config = dict(
    num_key_value_heads=1,
    norm='layernorm',
    norm_place='pre',
    norm_eps=1e-07,
    qk_norm=True,
    beta1=0.95,
    max_grad_norm=0.5,
    train_tokens=124900000,
    max_steps=3812,
    dataset='wikipedia_en',
)
Each number is 500 + 40 x the weight over its row's rms, rounded and kept within 0 to 999. Layers, rows and columns count from 0. Numbers have three digits each. The size before them is the row's rms in percent of the matrix's.

# q: layer 5 attention query, 256x192, rms 0.0421, rows 57-63,121-127,184-191,248-255, columns 48-95
# k: layer 5 attention key, 64x192, rms 0.0427, rows 56-63, columns 48-95
# v: layer 5 attention value, 64x192, rms 0.0422, rows 0-43, columns 48-95
# o: layer 5 attention output (transposed), 256x192, rms 0.0526, rows 0-43,64-107,128-171,192-234, columns 48-95
q184 104:512576516483456566490565497594492478459558457479502532557526472569543481505475468494484519522520574533447456512521505602540499563536430504461492
q248 111:511492484517451509479513504499472484512533560513455490477505471400604547477540534484457485525585553481400523506425496542537500458477462464537490
k56 097:517469479526439529429516477548509437469551506478502497549521437450565467508456512548506473547512554544410491487463522591535512526488414461530503
q57 094:460507402492499466520533492475539483532480539517517487479523546464471591444488576481571530423514486433483426483492504527533535505503464560521532
q121 100:526500509512501497482507484525476481484567486550537488599492407422478492552533544497518534540473510494538472508480451511488490539591514515534535
q185 104:512474503462510452525451523495465527506474476499511526608515469486548487475538592531586526551426470498530480552451502495498493473532500458505428
q249 092:499492431500522474529504508522580446545456532538471467459479522473474580545531508483549526432515462481513431517471411489517523445459502568509529
k57 106:515469454471519473487497500522523456475514567506485532472452511413490544455573540516554520498425422485515479488493489502524549522510548491526535
q58 095:516444575419535552486461467547468542611529499467504490541515464538504598501530492444452509470560397561492425467558518501472448527467502526522522
q122 107:495498521421616535491554509516446536500505509476493442451448522467581473499454529517453499442567468561509434497449476485546500495480554465562594
q186 099:500539563513560516522508497440526556536531485476558469501471509465569549462454503483499488486500504486522520426478535487544448488540475485509521
q250 094:525503502476554506506544532518496557543545439580422500546512529490452445457513527481537512553477429546500479509493589509510513506487538583511502
k58 094:539463509452544509499471470506455547561571446499491445531515478478526530539474460410504488416521442548528457416520502508496458512526522527521535
q59 103:493555495566557518529492551516489425539492523528462553566419473473529517455568417475509438537517476500479450514502478465474583425484535443480452
q123 093:422475486556513535565514508506495533531547504533463522504500452502528530488533460442453472480539511504519430501501483554466502458551539479528502
q187 101:521508540507587424482489507601551549511481536564469505449570526501487472431481491476500492521518481534477504440449500477491511456474525514507547
q251 102:498476462534526531562486509511463479528478522522455520604436456439487503451589413519481417457546515547555466569478493493484476439500472477506452
k59 103:482506537553573519576528505516512477502504560506448514514441511428511556453534457468449485516476477514545492557454518539471544472479577472500471
q60 100:489509519487495539527547477431474512521460532560442485548486453411482480490540551544524444493495510470540445508500511458488430458452503402411477
q124 104:501544496520474474497562486466504530547471528486511451505480419498479464511465520476532416481498482515552423565491496434455464437489473546501519
q188 108:564469518507439572510577562442535471507404585543505479502458512413515566521489618508552481498418460498544456514535498504482480480438495515489474
q252 114:533520467534494491516506506469511525535409537525493526479443500516532601458549493452511496425578489451545472536488500446495412428496471523470540
k60 104:441490471495464472450543495445491506544460526527431442522491422446551492530521550450613464480458460580578481508572516463464401483516522585465439
q61 096:504513511465521493507507488555499487502511620524508468484484427533505507504438510551430464535477483551548488481470544570462537586498446441532467
q125 102:487492477531527528521502547535436431545509513500450486501555418537562552507509489539483524532499545500620570556509520524486553514493510473507480
q189 093:448579436509557474518466543518464451515548501499516492415456439452545529560503470438464479535507507472552467497436511460471593529491433559534521
q253 108:439520454538521523494564476509508449521451523567562531572529481489503543539512499486425454465555491496548487547448503494481529498552497532482428
k61 107:486484471510517481510561535477500467508491518513534489488499415527559556530500518518426506521480497505564501543430472474523552507518430427537444
q62 087:473535513495568473452451544473459507485576483536551484504546496505526516549481479420426541517482529466433552529451485458548551501526460482569404
q126 098:451435491455491508441504503500526535540441488453456464423502532476497509502526490465533498483450523539524548461525434484449483502426559490549526
q190 098:467473543461464497540480544505433512505548551471533538592521484556513515437514466520446517498468503464480506597470441473476514497472487468524549
q254 113:478471496494582452486563537460462538507529522500537507461528546505531586509432492481498449492426572468432529528381513464456520462512461509525518
k62 096:480505520451530484452450530489503520538528518521554598452526453519462576473466507489446473430478496509468588555430491393477534538493525517480498
q63 100:478451453534622516472492506500482498461411470487582487499458502557451563486455441445434472523567552534513449551529528541491440506449496512532488
q127 110:532480570497573493525487484530483417497519466503514447460462454448490499489476487513499475512535493478534409459525475541513587524472547450516556
q191 101:514450401491554459585531516547487485467458512512544531391481531543541516532538485519496526518472509512488476465538445479558476514544457477572438
q255 117:462479473577531499502399522459548477458464539470517501496478475465478496524551501476542498477585521469428430496527401486559487558481506513565533
k63 107:513479447511579503517483498469492507483458485512488478469466492504451575506498475527476452459579502472474434487542452490589474561467488476539485
v0 099:476473500453497563502511522506517544465516478484442526497479479470423575480461498522498504499507569542545451455531506492548474441566445466449509
o0 117:473482440492500516476516593475461531489420549499535438495497432536548539470493513550507523500492501492519430444511510458503456494553471483491515
o64 102:493459517496456482469532458510482569580509493573429479507474494433372437558496526489519449573501466561501505514516505526504529504502466471460488
o128 083:539564490457471468534533463484581482486415561463570548448455627541435498548535516444495527490587515464511466493475441522465520531476472551515486
o192 096:468495453464522575522548535543520456448483441574447561459510487456498493529455501472491499492502491485457534473436490464544522449486464427527475
v1 102:510467510453502488510481564514497470479495441564513509531487518540473481525496484472473553428500479449529507541499535509584586439510482415451526
o1 114:498441487486481524541424582466491528481512532444523553505462505499435553489518494493514505439535589536533502493500503462536478488548504489459512
o65 111:535556517425476493467473555472473531481496425560454500491484552509473504522586439543410552563528371539437528428505471458518576497509551501493507
o129 090:511499548508542544494563557496492411503516511483526526411489463490532478492456545461484457588439549507533456529444532464416469510429475458555528
o193 090:481443513449466507495514474547523444504434569446541488557516544549479447534462484507512517432512462466535462533501569497545544504575454471501536
v2 101:478449559467543465414509479547473530484541460513494452508355527556544476563529476466432538453526499435495504423479448476493477434473537538535499
o2 106:566486525491510484532457422556489435481619545507480532540396534440474536553533517445524520462447558497500518515482511522469464483464471510449502
o66 100:440508518495485507498524537541518469507533434462401495468426470488489520532507513492482491569434473494501449399468434476530450509459535532555557
o130 087:489516568481466528501469462473516533480367517499570521453533528504519527533427571541556436546537481504543473554518523474553465486519543452511511
o194 094:523475435491496488450463491508485544503521500567481470492458417521532440432487423491469561388501513521482520465456521501500542449501539502515441
v3 095:485524562497567446534482455467474522488489498487525471565463435535445453567541532555527481532480525499496438545472531491449451485531574474479546
o3 103:510534514479493492544472503481533548497451464519479492570515458584537425570531508557544423490537513508508514560399569460411460446531498490531562
o67 096:494425501491586442444515480487519495487442433398434456567484522487476548427511498429498521556531447469506409509516461524525554501436526498517526
o131 083:499521486573499551483484483577426458486577506511530525467516543452471504484497515518452535546463512492481646510497522482489462546500426496546456
o195 097:445439546408541532522491455431513490495509509468532531494495487497468491499529550526472508489451548530445489510497514471473525464508562544478524
v4 103:510503543502460539582567460520457504571464458530480458513544484523465458482490476474488493507479517441516467560576424494567500529508576537459521
o4 109:535462555516534503516499484570510413506435449539521509457457447551482532509466581463493480476466568477508537578559476503561500527465495438529479
o68 104:540538462469492539462476512520488522497435513522465399586512570512527479472483450517499522505455494456452485470491508436536474515530512560463537
o132 094:410471497510506494428537491443531478457506518463525524454498497496466463512501521463548457550496445544501519392470486547467551546505519481451547
o196 094:461473533468460496619527464511457503514463493527557530583537455510477473540519475478529527443506486463465454607500514468527531455513534540538499
v5 096:440516488554519466445468488447509599557499511619499477435506532491436449519539517473500484472524449512495510536511483526450526515488556508531446
o5 105:458532499510518487504565499491476569537511488564476526523549569446511460467485553467488480508440426440482571501555494534531482473433525444499481
o69 091:540508524521537476403469498547500424486476550516505514564466531444495437515497558476491427490570462540510424478527508490453557465516495523508493
o133 090:522493511471497488527515522482514521465551453452453535394528443501517543529542430588478509552447541493485530480459447472563463523595480443501498
o197 093:463547450532456396475502457473531530536478444492503468490453481521503546542479490555537488476523469532551525559529476551482476555510556522493480
v6 104:449539464468507494577537508511549489488493445564521527584481544490509540519547390489446553485454469505494464447538502477493503541526440448535442
o6 112:426529529419538412572494426458541511519513490542462499509525579543536448523502461486525531539429455518479559468499538486495558522493512565553511
o70 112:478472510511515550528481538520457541514522432521532478627512508517432559419515452518459578473472511475498438524503457477473510440471467452470470
o134 095:624512510537507478503432522498500533516486556434510510454473464473512474485480504495512437515509478462556514511505529594517444508542487546506499
o198 101:432565461498502497444600537526513454525514441583511503502544499440549598557464473492427469455517481523490534475477520445527577469515482384575498
v7 099:553533512456554534473427497568561486508482544527516489451423480463421578473507439434498506491461513542423489457479557507459483552564493511511484
o7 103:499510489484534494509439500476595464520461475543467491541446585522508490538511541533477540434476560498480485566472506500476526511485518580534487
o71 100:474522480576542465491563561516498507530559574453500483422527446526515549465516473462491475566526504465534544529502537489481430496506492513433502
o135 093:446475491493418449478595494461374508557538460509515476511478523501424476506504509489471484500510490498507451489563537539461495486437503485528555
o199 098:580505560466526512458509475508476424437458561548518483491471474543466497402420463525510490399530492561471494488484444461457543507572506555451475
v8 103:617549510508522540483519481557460482456556462500523497499446528496569516423465604542453525492420491481530517438484559480471548508516519502534489
o8 107:514558497481466490449455527530455494489488486546508488575508534554513521516415481506480534411486502493539534558541452445500455491528530558477536
o72 099:612496533442466526531543520534514484475503452505545476443521470455522472480511486578537461495411492546443471434483477537471581494487521440550498
o136 087:433487475467545431535465485460606509590499505506429443525442490565481531515603522468500495512483434511458551523388559503496477427536461497561471
o200 103:493493437556500517513548502548436485430506465479503510557425512454509475472484499491497532539451535511545503466566483444426587543507471505483511
v9 096:443452455501504477560462482529533499508479532442496484506566479452483539566517481494597477489461516479560507459462449411449466472516504517490477
o9 105:495402475461465504569422512519499527538526442471474468580516470497446479459549508465537524556488498502500518412476501453505441439476534497574446
o73 104:501580528503486562445461486503513524556514504510504538508490447440532561474485479537532569484460475456469522569459480503487502513543495462494500
o137 094:585545540467492501495575498564499434459512492540526524465466457492537424480491489540486476512559497534490477590530473525497520514528449477428572
o201 116:507501496546485413513491493514488488474491553433486452533475475440489518572510567466494510490490502501547482524472563384442421535494560513499532
v10 099:467529448517529481481505493398437528452501462542511515611463497472543496501508482520449504413498456510493569553508454511529465476442469525459478
o10 099:500622538480498493470507502479447544528551438449530465519461512512574520559472483535449487482518510470420452495543513528501515463508516531505456
o74 099:469445546497469512468509495473498476479475520489435478522518436503514492493522484524539538506452393507520516509497440447467501540554446495485480
o138 085:473510467557424590514519504517499486440456520516547489462570497527483476545515515463537435522497490528513441513464506531540494604495492480499555
o202 112:501558449458479459520508586448432524501497490559566473524451528541564507387471514509424558498491482483473537555433506480466520442456514515469496
v11 098:527493433492478492492549468449519510504454498526515450535529513506529500425500505490453563559542564493467430508505479505490531475573455438562562
o11 094:534536518513475446519538550492545443532467488446457476610542503522539500467460479481440464523462472497454512524491486527479548483468485489540511
o75 105:492508503551485533492590475454518566481480510491461521446539487475560525475542439481478490503541518511454416451507515486504482497506474532533541
o139 095:494534506482493502497418475528529523462542529534518497457465549425462502561507502464581537454516464435530582495452470489513471545416607503459443
o203 099:538448518486485484458522449477459529532542440464499483490496488503514482499473482551428505552535503535494472473530510522538546437575426433502541
v12 104:468497503432456495515493445478482528509513556571528522534447473548570558436483484467496572487509512537523506524532448494443494428517482479507578
o12 123:507495511406464487499501532480505476494441561560520448552425430438579578504512519499491556432548481520509466481487498477449494457546512486540498
o76 107:393483491551530504476468391505443493434545472499488581501507561555541534480520470443504512476471498484526535477539529535533489460516478470499501
o140 091:528516582528509449463548524572550482512490475492472469449551410516450449558524523543562407622450469497512457465437521599567473543497462521534474
o204 106:488587487482508530445526537440510562552525480530549533501488502567509533415524503506458563478464533507460505538537476472441533437521536474486536
v13 098:554535497606462457534519532479564502514481522477503517496514571485547501476406514466457478459467490558510510536508494543535504531517424522507538
o13 117:496548500518482528477462547457556498521433446433542540476549549547604528536429505474516475432499522491522509557461409488483513493532510537528532
o77 095:529486548520421477474438495486466453461583519474440468529437507543531476493504478505521426474478491477528532509589526551540464514478473465540499
o141 081:510500481503508517475505468535401523589467532515459449518507425518543535519547481522507481528475477486497531514514502519482533519530542492465501
o205 100:555596479579529431465529470421515534509484493501423518473515515440456519502423544468483537534513550533471499492511498438488483527511488519478484
v14 104:496514535506529490526525537493459506456488504492425467504484535456541490483476494541557516478451419475509450532466517533460452493559514564475492
o14 106:485432518429555536486552488514493506462493501457419480453463523473514534514503524552517449527482480521463424558500484480492430485559480533481475
o78 102:557469505501496528441492433481468490478517468560527478477531536557497490523478572450542517537471515512530501525403495510458506517564525587563534
o142 094:528522546561462533527512580523489529629497484457523526516468467473519447450518425478540493473522494501512543596504494501505562486467529440477493
o206 100:545548526486508470493471587486513460434484515477478520531504586454516519525462531516461517463479475493549510457558496523484481537487534524485466
v15 107:556515451537511510483498430554556558501437531465597480517480473560562492431509448535488510485529540439419476481517497452456523470497478482475493
o15 108:468534474475523462543510516459549482512523478451586483494439530535502544447480488560463498498485549460444472592454567455405506498494514449477505
o79 099:536438489506485488488420495520499503503434486542531496502544494474493483518455506514548493552467470510515444497533484531556476582541456542522523
o143 087:515533528485505471535514569502448481507509468493411523476490461423565503527486495495488482507452426505528562520516494528532480497488507486488529
o207 119:572465535523516542486547431531562496496524601518572529507510470567549430429541514478481481452519542497484460457471482452493491462468482529492461
v16 097:523495538416522484464531513488539424451483473431516479531434483518563492528470539390444529499562512542493504541461451456497492484504535465501550
o16 104:501413520456539461494502477525518515402417458456440464495508508470522387566564510494501521548478546545480518482472464432422468468626522494458509
o80 103:558467463449443472468488526469539496514520509450557497446458479497459519525462516506432442446597558494530506453493426488533537583530498471551465
o144 090:477528471508474508534502532516544570539505531512530540529495488472544523406456439565527527562490449437470487533538503574515553483443522485473470
o208 088:481545542526458520477498498505469441545480487507444488539551565482520501481470563401504497492592440512470473516475539436532479497536408473492569
v17 098:495477542457492580508509466473463519531563456524468518543493527499525424497548503506466500515445480470539508478596452509504551487587516473589488
o17 102:466459535511556554467490458449463475534532454484437499523518559516509514468516534469511379440488427465571476468482505553456490489504517459534415
o81 110:480560463397513540487506433512455565501492442507521477546502477475523457543520521579499602517535443511566562485621499500464508494445515543495497
o145 087:530524451561509487464510560538523492505517559495501507422453481562478524462481485407444488481573546501398463483487523523501461513437552554538475
o209 101:506459518508440504523459409475515503427481506468471490512545574501543465490545472547497470504504513457505496486551470499520507498546518418479527
v18 101:454535492565524469501488471481507440531542439531542490513467510489440490521497517459605463459535563498475447477465428554481470529437458488515510
o18 104:505514464511461493488528508464500459469463469467511457482522470542460575471507488479520506533478600506589478522471491590419570553528504537465553
o82 112:430430526496593481527564421509485488487487528524523508525452540452501481579493435463568443498458486454373471423473445509457491509440513511497536
o146 095:575531504442462470479493522526472537534532526535469453527459500465514535481467570452496505521446467579506538500534471450560471396568472478568474
o210 098:488577477520509485537491519508489552497529474469500544459603537517476454442601462539512506496532505477550467513459546479564472599495555494553450
v19 099:516509556470534439520571520435519515503544543491514492576552453516527466472528494483534489497398453484469450465501549511493491459542509497533578
o19 107:555553515459536505538503505534475517541496481451476551553537516495566492509509604545484446464441471505512477383471547553511514465579445499527534
o83 089:541496532469466498485550487477452472595484555533503444438541483545407475457554464511459550541546494514547512564581469511485452529490567498584508
o147 094:492461582562456496481431482509531487506583475542545543442501508491555516525508451458531452461535486490511574524549504477514526482504544503511520
o211 105:490510530486527517564475501465541546533425491421502458541505456567481507505491553516549510561360520510531500511418519510497430488444429506503492
v20 104:512497443498449531586525458472489492516439507525509508519462490444479417537536577443515529491469523467482593484481476510455436453531544524537565
o20 119:509508461515466488485509503478508544481521504494485486530576481512519487555553482522538546502480495412410579515454395542493465522590564589545496
o84 111:535531558490540465537527463533478485505414492508468542527394536479456533498553499512499532435498527543517495471529504503531540466538526527521509
o148 085:517450482465494533473438525522461514467542524487571446504554560476499526528403545499550493497536497528535449455483466493478551513412452375513519
o212 086:406439478495483509509536482474500482502530535506517469511525397469446480497508523525496495539465489433562537489498586460489507452460478475453517
v21 098:579484508410500488490509505541446451519517527511533445500492539509510518582513506461453470515549487518442550521459512495388437527481519511554417
o21 104:533505579490457499559513500475451436527418508491514552514436529565475435559546552448451426452542516505554534571505535459421455529500448537504492
o85 108:622494493441455502553536518530429458517528504497471497484493484434503576495471499592479504478534429504446527487443452477439455532473575452493411
o149 099:453455509497540540437504449460489469513486472550524433436594501553482459473465514532570478494520551559505477442479556487560524470510488518488493
o213 101:518533500499533474472485527472531479496497484461554573465452562422496536580418481447482531555495448389433501496541543467525460503547490583540517
v22 101:429506498512514425545509496368446511587475584494516491463485448439459563506488507505505541490541513518522444515557519415531491504521450540497494
o22 106:406457469417562455506530497426521502524542496463525448438523490389508523492458533451565481514459467455536489544543512516464569420453595496519442
o86 098:499542431438514521509467562443527468484490540538485511436496510529520540444513472477530443448631485466440532465547529473546522525467503521547433
o150 105:598473525553476566501526520576505537499531506552459454584458510540533466546548413589463542471458474497534447521454451550537525520494464527474548
o214 101:441513556519436445566485465445419516521470424483508572523563490493471453547461560512474497492493507466475518489409476410517474512561465473494529
v23 102:528498466449503527486489534469477445514500540570474532581498523555449466512468597411539511491501513486534509491487527549514498441481434513450515
o23 112:516518476484491562503519492439447495500469566541456459524439553559487429451468581529410412495568573555530490461444572480474455485494473497507515
o87 097:519484531547530571551430502545509523395428487455510558551517551550472462487528459506583532540422515423502499469549456459500459526490547495486487
o151 090:476489494460561475509549461546527402529543515496588454473506465482480550535413521507483525534454506492509497561523520493494460522461470508528475
o215 094:521474469484473453488479524526514530577528433494403493497476438530542568502453519469509549518537460539515552476419513584475468461502468557542525
v24 099:497571452472481545495503504513558459467468451466397507497491587481468503456494468435492483496508533483503537493493436416487458501494524468568457
o24 101:537525459468463544438574505494531480426449543495501460580494569501467513458484490492457522501527459481478520495483496442519569476489540509450552
o88 099:473536532423476489529456512533536560523512513529485548447421469496483461539535507481533485449492533461526514523487407500533462464457563493531508
o152 099:561439554553530488444461468503396553559526492491466484402561487519541517545532459485526521538476452564488479491566519568520457523548410547562465
o216 091:452523513536523533509523518464548460502511541562397487499585489410455573477506489476504480481536517545470502480479498438473485450479568432495505
v25 100:557518459465451503512534440548497496498464488580522487536543463528473490542534469478496498510567469514563500400409444480557538482462510466518513
o25 104:438479514468510464525541497545501467513552563551503491505563467543480455459525514482453428468547473598600530479531480460489469466500474485476477
o89 108:575491485399384553401558507558477487485502488427494511508489491523458469537540542490529501471555470459490491478517516438524536571495499459548565
o153 094:512516519514513558555484533451529478488501470416502524488472527442578523422490465499492496545512497506463509524466492563486492471532491529477477
o217 096:551578485525527491527492514514553556523495572545568412533494420483548512488496415514535470507464514473543528454424512569498569540442507476424441
v26 100:464477533506448460479514550546478441483459495549464452450573575417561472552532481517521580461501549513557493477460571504556448528435506424480485
o26 100:521523476548439482493474459513554460508417437467527443520497546518560523540552549452445536432521513539571534446464499463555500465525401417548496
o90 099:522489521442543514506544554537483471511541480472503521368510472507455534531510508495554504460455517463512520564525590538463416514484480523443484
o154 085:491569523537603568470477482495487538494550503498584489596513564522454499454489551482486454460481489482468521483507501564427470502385545556517503
o218 109:444485472501476505545473573494496489431477527486492489509572525486529539542389442537474521483558475514499475487433540564550572554535506433510505
v27 100:549465503463453427448498558502564491476516552539577476482608481509511490462440495483482475497490547564511529510533511523528491449460592527547476
o27 101:623495519506524460501531507490614516497571495452521434512492504532436393450533498533503486452493569470494555469494496541450559429488542529549477
o91 113:510483505428488424480531509459482535508409497519468513447553528479470553425444481450497561552536423475437446491524538451484555506513452477519471
o155 084:490489597488548535542467428489425464533479538556538484450415522514498525554484580607495450490514494518508435522481505439495411520478467487510482
o219 101:562529472532519545479433530519472466465585455560530498534524541460532479563519478526486486480446541539511577510420485545483468479472525491493521
v28 093:494544499445529489485486485556525548562484486521418482561502526507425495497521437421501504530459502496412536537461522493616500490402472602494457
o28 110:480497496560431452485507519491550458524505500494460445514484553570451499552519468491455452512463507441477475482441520470590501491473471539552522
o92 100:517460517494527517512504423551407544531511492547455509469459494575497551488544449496566567576539477572544562562474453492577434506457477509414426
o156 095:499529443468457470560492507476551476447523514467509563458470467453530457465504619513492461542476515412467474439547487565460506533516548479532492
o220 094:495537515454544482534507494516542533535466503507538477557523475523477425488534468497496520422455467588493530478490510555496494522522487589563510
v29 098:494503479526504483534485547454520556463529466434380458531513541557539469524470549429506480520447552525530459473537404556497480566441553530575499
o29 094:476445475598581534519476478521480521527510500501473449523498537547450453485531463471485499513493596550506581442448486539494452475509533520510434
o93 114:487529454509557472458500523444557534403523487491467537573512560592572453473498494464494492460483484554432443551531471523482546550432478521548548
o157 091:527426574538467480506505461520500522505499502553539526441536421498501499507452478555479511570550442489577550508510481460563436456545496434456539
o221 095:529483519516483448522465526442514481452502439456437515534456493471537543635500528392510482530458508535511510456499484514494479478486502508537515
v30 102:551463468467522463490558473447535511486434481468500483543443498527453460522466551528464521574512525374437462486542511569564444467480510502495538
o30 099:530437540482478500502453500506524508471489531503443498511434453449482472482510527510492542525494472449467523514501492540553455516544454555500508
o94 113:500456484510524482483528469471510438500466509499490480517512494591522486520514521504492467491488536546531383445487479452602500474457538492490465
o158 093:485606505523510492564527545536484513557485473500552532512452479394494557489533449505514523462480507562533531510547479502455504518509485413446514
o222 091:562500481459514499545541483448484553470564505498528473439494560545483441494448514527485445550509588470449468535507540552509467469545509561522518
v31 100:395517467533541546579505515530482531559498447484543490408467509510471596545513498471509546498463430504450606536472524566455473504441537511470533
o31 107:401473535517481522508447443529445482475518576497467475375420527490411521555523480463540467491532593508502586517475426509529504489454531463479520
o95 108:486503463526477491445506573525497516531519476461516525513556548454558552562486507488454556577385483420434471493491544560469557513469503488516531
o159 086:548495453441444497525554525509475507454434524466447531518524572565524473473535459454480495491496519536581480512626503508459488527533467550470554
o223 101:499556493483499486482454508535546531540523452470571483514405514557518503496469454493443461506519485510448494487395555515511462500499516519444485
v32 094:522477459524508443495504432430432540417498517522450475525603537462497502444496565467457470505532532517475525474501522533558475478538534456499513
o32 094:476470484472513493475575501494547509445618528499438491463600464488415439503455492475460500523518462396474542511511516573501577440424518428536479
o96 100:558505499520445477463463497494447534466398468578476547483477543544498577532520472506564452527503400521527531525500485512480470522528545451493565
o160 094:468479402493487549564544525594555494598460549455496477534507495496496472489480501448505523478484543462546480474481582526434502463402449525453509
o224 094:547519556498524463477496411451476568449550524476488524521588512456461459446513530537475475502473515516434475465452477434506486487505403510482432
v33 101:457517572479477484493473456498498570589417523505479441511489536437486532544457535475458483508469544511486512558452514496527437475477536448522506
o33 114:469522545522442481446510543534541504542430517490521482445460516520500579581506522514507515523465545479529523566529551478520501452493504502512559
o97 103:441480495523493502548522463505518534490643541510442506434495440455473449504440514469438507518501512485493494450526433524518451546561507517505461
o161 088:461498509502462527544473473506543471478520425539536539532556558482534452416510531465503524481566502477515413445531533506490567501439581473423474
o225 101:515513468536486498467427495448520500514485515451492467543490522507535507568443498485544503558469521499491513528426529545543462474544456463487557
v34 106:557536547529498463493477422473560495481492477486513474497508449454527483556509460441505497503516522551574506601477513490494518523512464537461506
o34 100:558518484413494477486540510465484481460496501548556464541467455514474526566469521511518477474484579454577508512380473443519499467471476487475453
o98 107:571497495582467518552568466539482487498513488463515470462449474496497470469486461459518491544497553531445467579555487521484520485489520512499447
o162 103:480479488470527533502552585520512564491493530481491559512549516508511496403485494523477507416491388516454513476577513504531542559507534511577474
o226 116:499568523532512438479455499471563490561483477516563455467503462444517525571519504406481468545562487441569521536497464480484446517511503516481549
v35 097:459502508521515496493552469480499530576508466403470440498619466417508481521530470503529476550562424517433494490490472464532555475439412529482498
o35 106:429500495486476498518555421400449451576505522511447498453569502496482500574552548476496486527496456515402493480498486503526519485405474466563512
o99 100:511439473528543505485537478567513494473450390525478457561477522429559469446553462576540486426435471477497543513547530500472535483528459551490445
o163 082:571513543497516470513534581499492441490527525585492496519423530549539588506425508466479455503545487464516453517485509476445485502459540519449483
o227 106:468562513495481516521503498465559487536419572503500480489565425499484419521547458540485572552517507483489495554451487458497504535498410545541566
v36 097:491560552542440538478448546460443460471482428473455544469499533570559502428483480476508541501502472549534501510437502525562519464477495493563459
o36 098:473494455506492558479453493499460468463509555452499482462537489594503515489541508467551517535487533493472514501485465522517524530477420438555464
o100 099:526564531519467421510490477465487598455440427448532498505505419506538468508417543527417459495562491593559499530494470416492508562551543589540530
o164 094:480482497509492525521552515487509502575467515502435479603504486502464482499488476526501484517512480389521537491434555524457540444514544428447497
o228 101:557517520487452480497481547510537426511587462551447475499501578528518534439560512445510529482516522557531481530512557560494506475482519476547510
v37 106:542505515537509520459507552509511486502572605504461500531550520539416518512528576515500485566470578527535556466489497508499533448521476503519485
o37 108:517485543520559561488494486530458492483532574513525448514550523540420540501528557549395411474535565540533460470395545481531562487467455515487463
o101 105:537518426452428443502414518445525514520526472567402528466485510520471534501489534464496594531490559523544555440490517581459467447541515441537526
o165 093:508506502496502461453554462505558514502450552485499520446486573493515508496486397500497512451502402507465441512567494515445501542443468471479478
o229 103:528484631492505466511556483526477487477498515473481573540484458469535429452540534502496515549530550522519530442560521546512507456583529569536474
v38 104:475534499460430490470485480433532567429554451529532465514559539491538502479421470493497499462526473507470470504463462549523526510551464522513501
o38 118:498483480453495523567544459488531525452507429489515481557433566500484477495484490510530449502508573497473533503501512545549521448454531536584486
o102 100:495540538481483472536467571440491488524565514602505547461531504525505540485506526444504466485540456467564530520496474475472483515561533527457591
o166 097:456477483494549524489537475529458472557519501422494519416539477465444520538503509540528489580449490553511460501461515475447485466504499530529544
o230 099:546516510555445482525541526464512511493500467534545439477505491520544480506447468430483504441491536541501459529539517550544521552509463513439519
v39 101:520467460488526572558443511428520521511459509503422547554502436555498482546475501449585601482535492526499485498468413542560522472505488464527487
o39 102:494492490516504513511480502503513459539454482457520525528517439456463536494504498473477542516477470450468453542530453471601529460523493501536486
o103 112:487492499443468515529465501504533540514475415518502517619493494544484444461540532507514539469506533510458540466501442498436482496436466474526543
o167 088:523519526523523429473532505474469471448547610519538481465508448481562483460448477561476473515524521545545508487484531456502500555480573499488491
o231 102:537499501508506538498486522461515457481449520485417516501534550531477476601503503461481487458544490507460477511466519537572403535506478480500553
v40 101:525520420491506453499506443570577489501510531493507539501518512552466485558532483543529492436537570493464499452557464558545524494487477509548540
o40 101:492551519508494533455509459468518511489578499514442528531538560513418534541481474527473484554511478526508551489510486531488523563603506597483546
o104 123:516552500530509496491452490518526452549529542523478518451497489507479496507520518484502530440535568593531490509579467544527483457451504463531518
o168 078:555492497471464457464531552503464525449506466462524444499449512509578457481503469486470497534473463449442530512454591428489527564517445539482435
o232 094:503496504516470495535552539568501520530429537517532536490521463558503452541503486477463516434522570421508553577516485497527476490530535460449476
v41 106:427516477488518514502505487553539512471552467509465512491575461482579475582525528525517441461515521448514434513534457450556508530517487510533542
o41 097:469530497478561483522572504550455523487484475555450540511536478481524457576461513521401504498482553537486459495499438517554527560534457503529468
o105 099:526492454493477531445504504452484466536539495459439483502475473521474530444537508546542539550502381501539562486518469516560532516503533499474484
o169 097:525466523524504550474486529471464532465452507478567480433492569526466517432421467475521528533479499529546417524558505508408430487438527554452562
o233 115:431497480506458541484490459510579518447495529554482544522528461505560498509571527482542412439524606492503455480469540480503528520523492483551465
v42 105:524544502559510497545487425496484500425453533527478473486574475558414470471523529496476477471545521429519486484472494520459498551497527464431505
o42 120:605570507547444504508451537563494490454510516535443502464474518542527443570478560507417419460484559456474507537414527528522533558570479463454457
o106 104:443460505449550573496523454457514573500457549498490484483525459466476543446556523459448548463492463477517491508485558544510452533458528537442478
o170 096:426494515497511475460492516506450478574596437504519534536459527523497550441511469500543525546483524562509547523599459502426477517463549475508490
o234 101:486498436499538506524532499423481490449480545533506459504559465523467456509518558539471463446484501471591428450423477458519532456560488522555505
v43 098:515475568468457532467511542472448534527529511520532454497521492479484503473470420540478533458540444522531412492505466551503446547466495492518492
o43 110:523438475537525531512543425504551549531502540510515492513584486491545490507512453469552511517545570528504502516490521534385487525525507525419477
o107 089:497509528471506458480410581489488534439496510467520465514451515398541522523530541524492492473512509490465532446455404506401517482529482406484506
o171 080:510442512473468538476515510594491461537509590484421523539502512517465490469494504468510529533545513450565407482526567418499496485512491518482504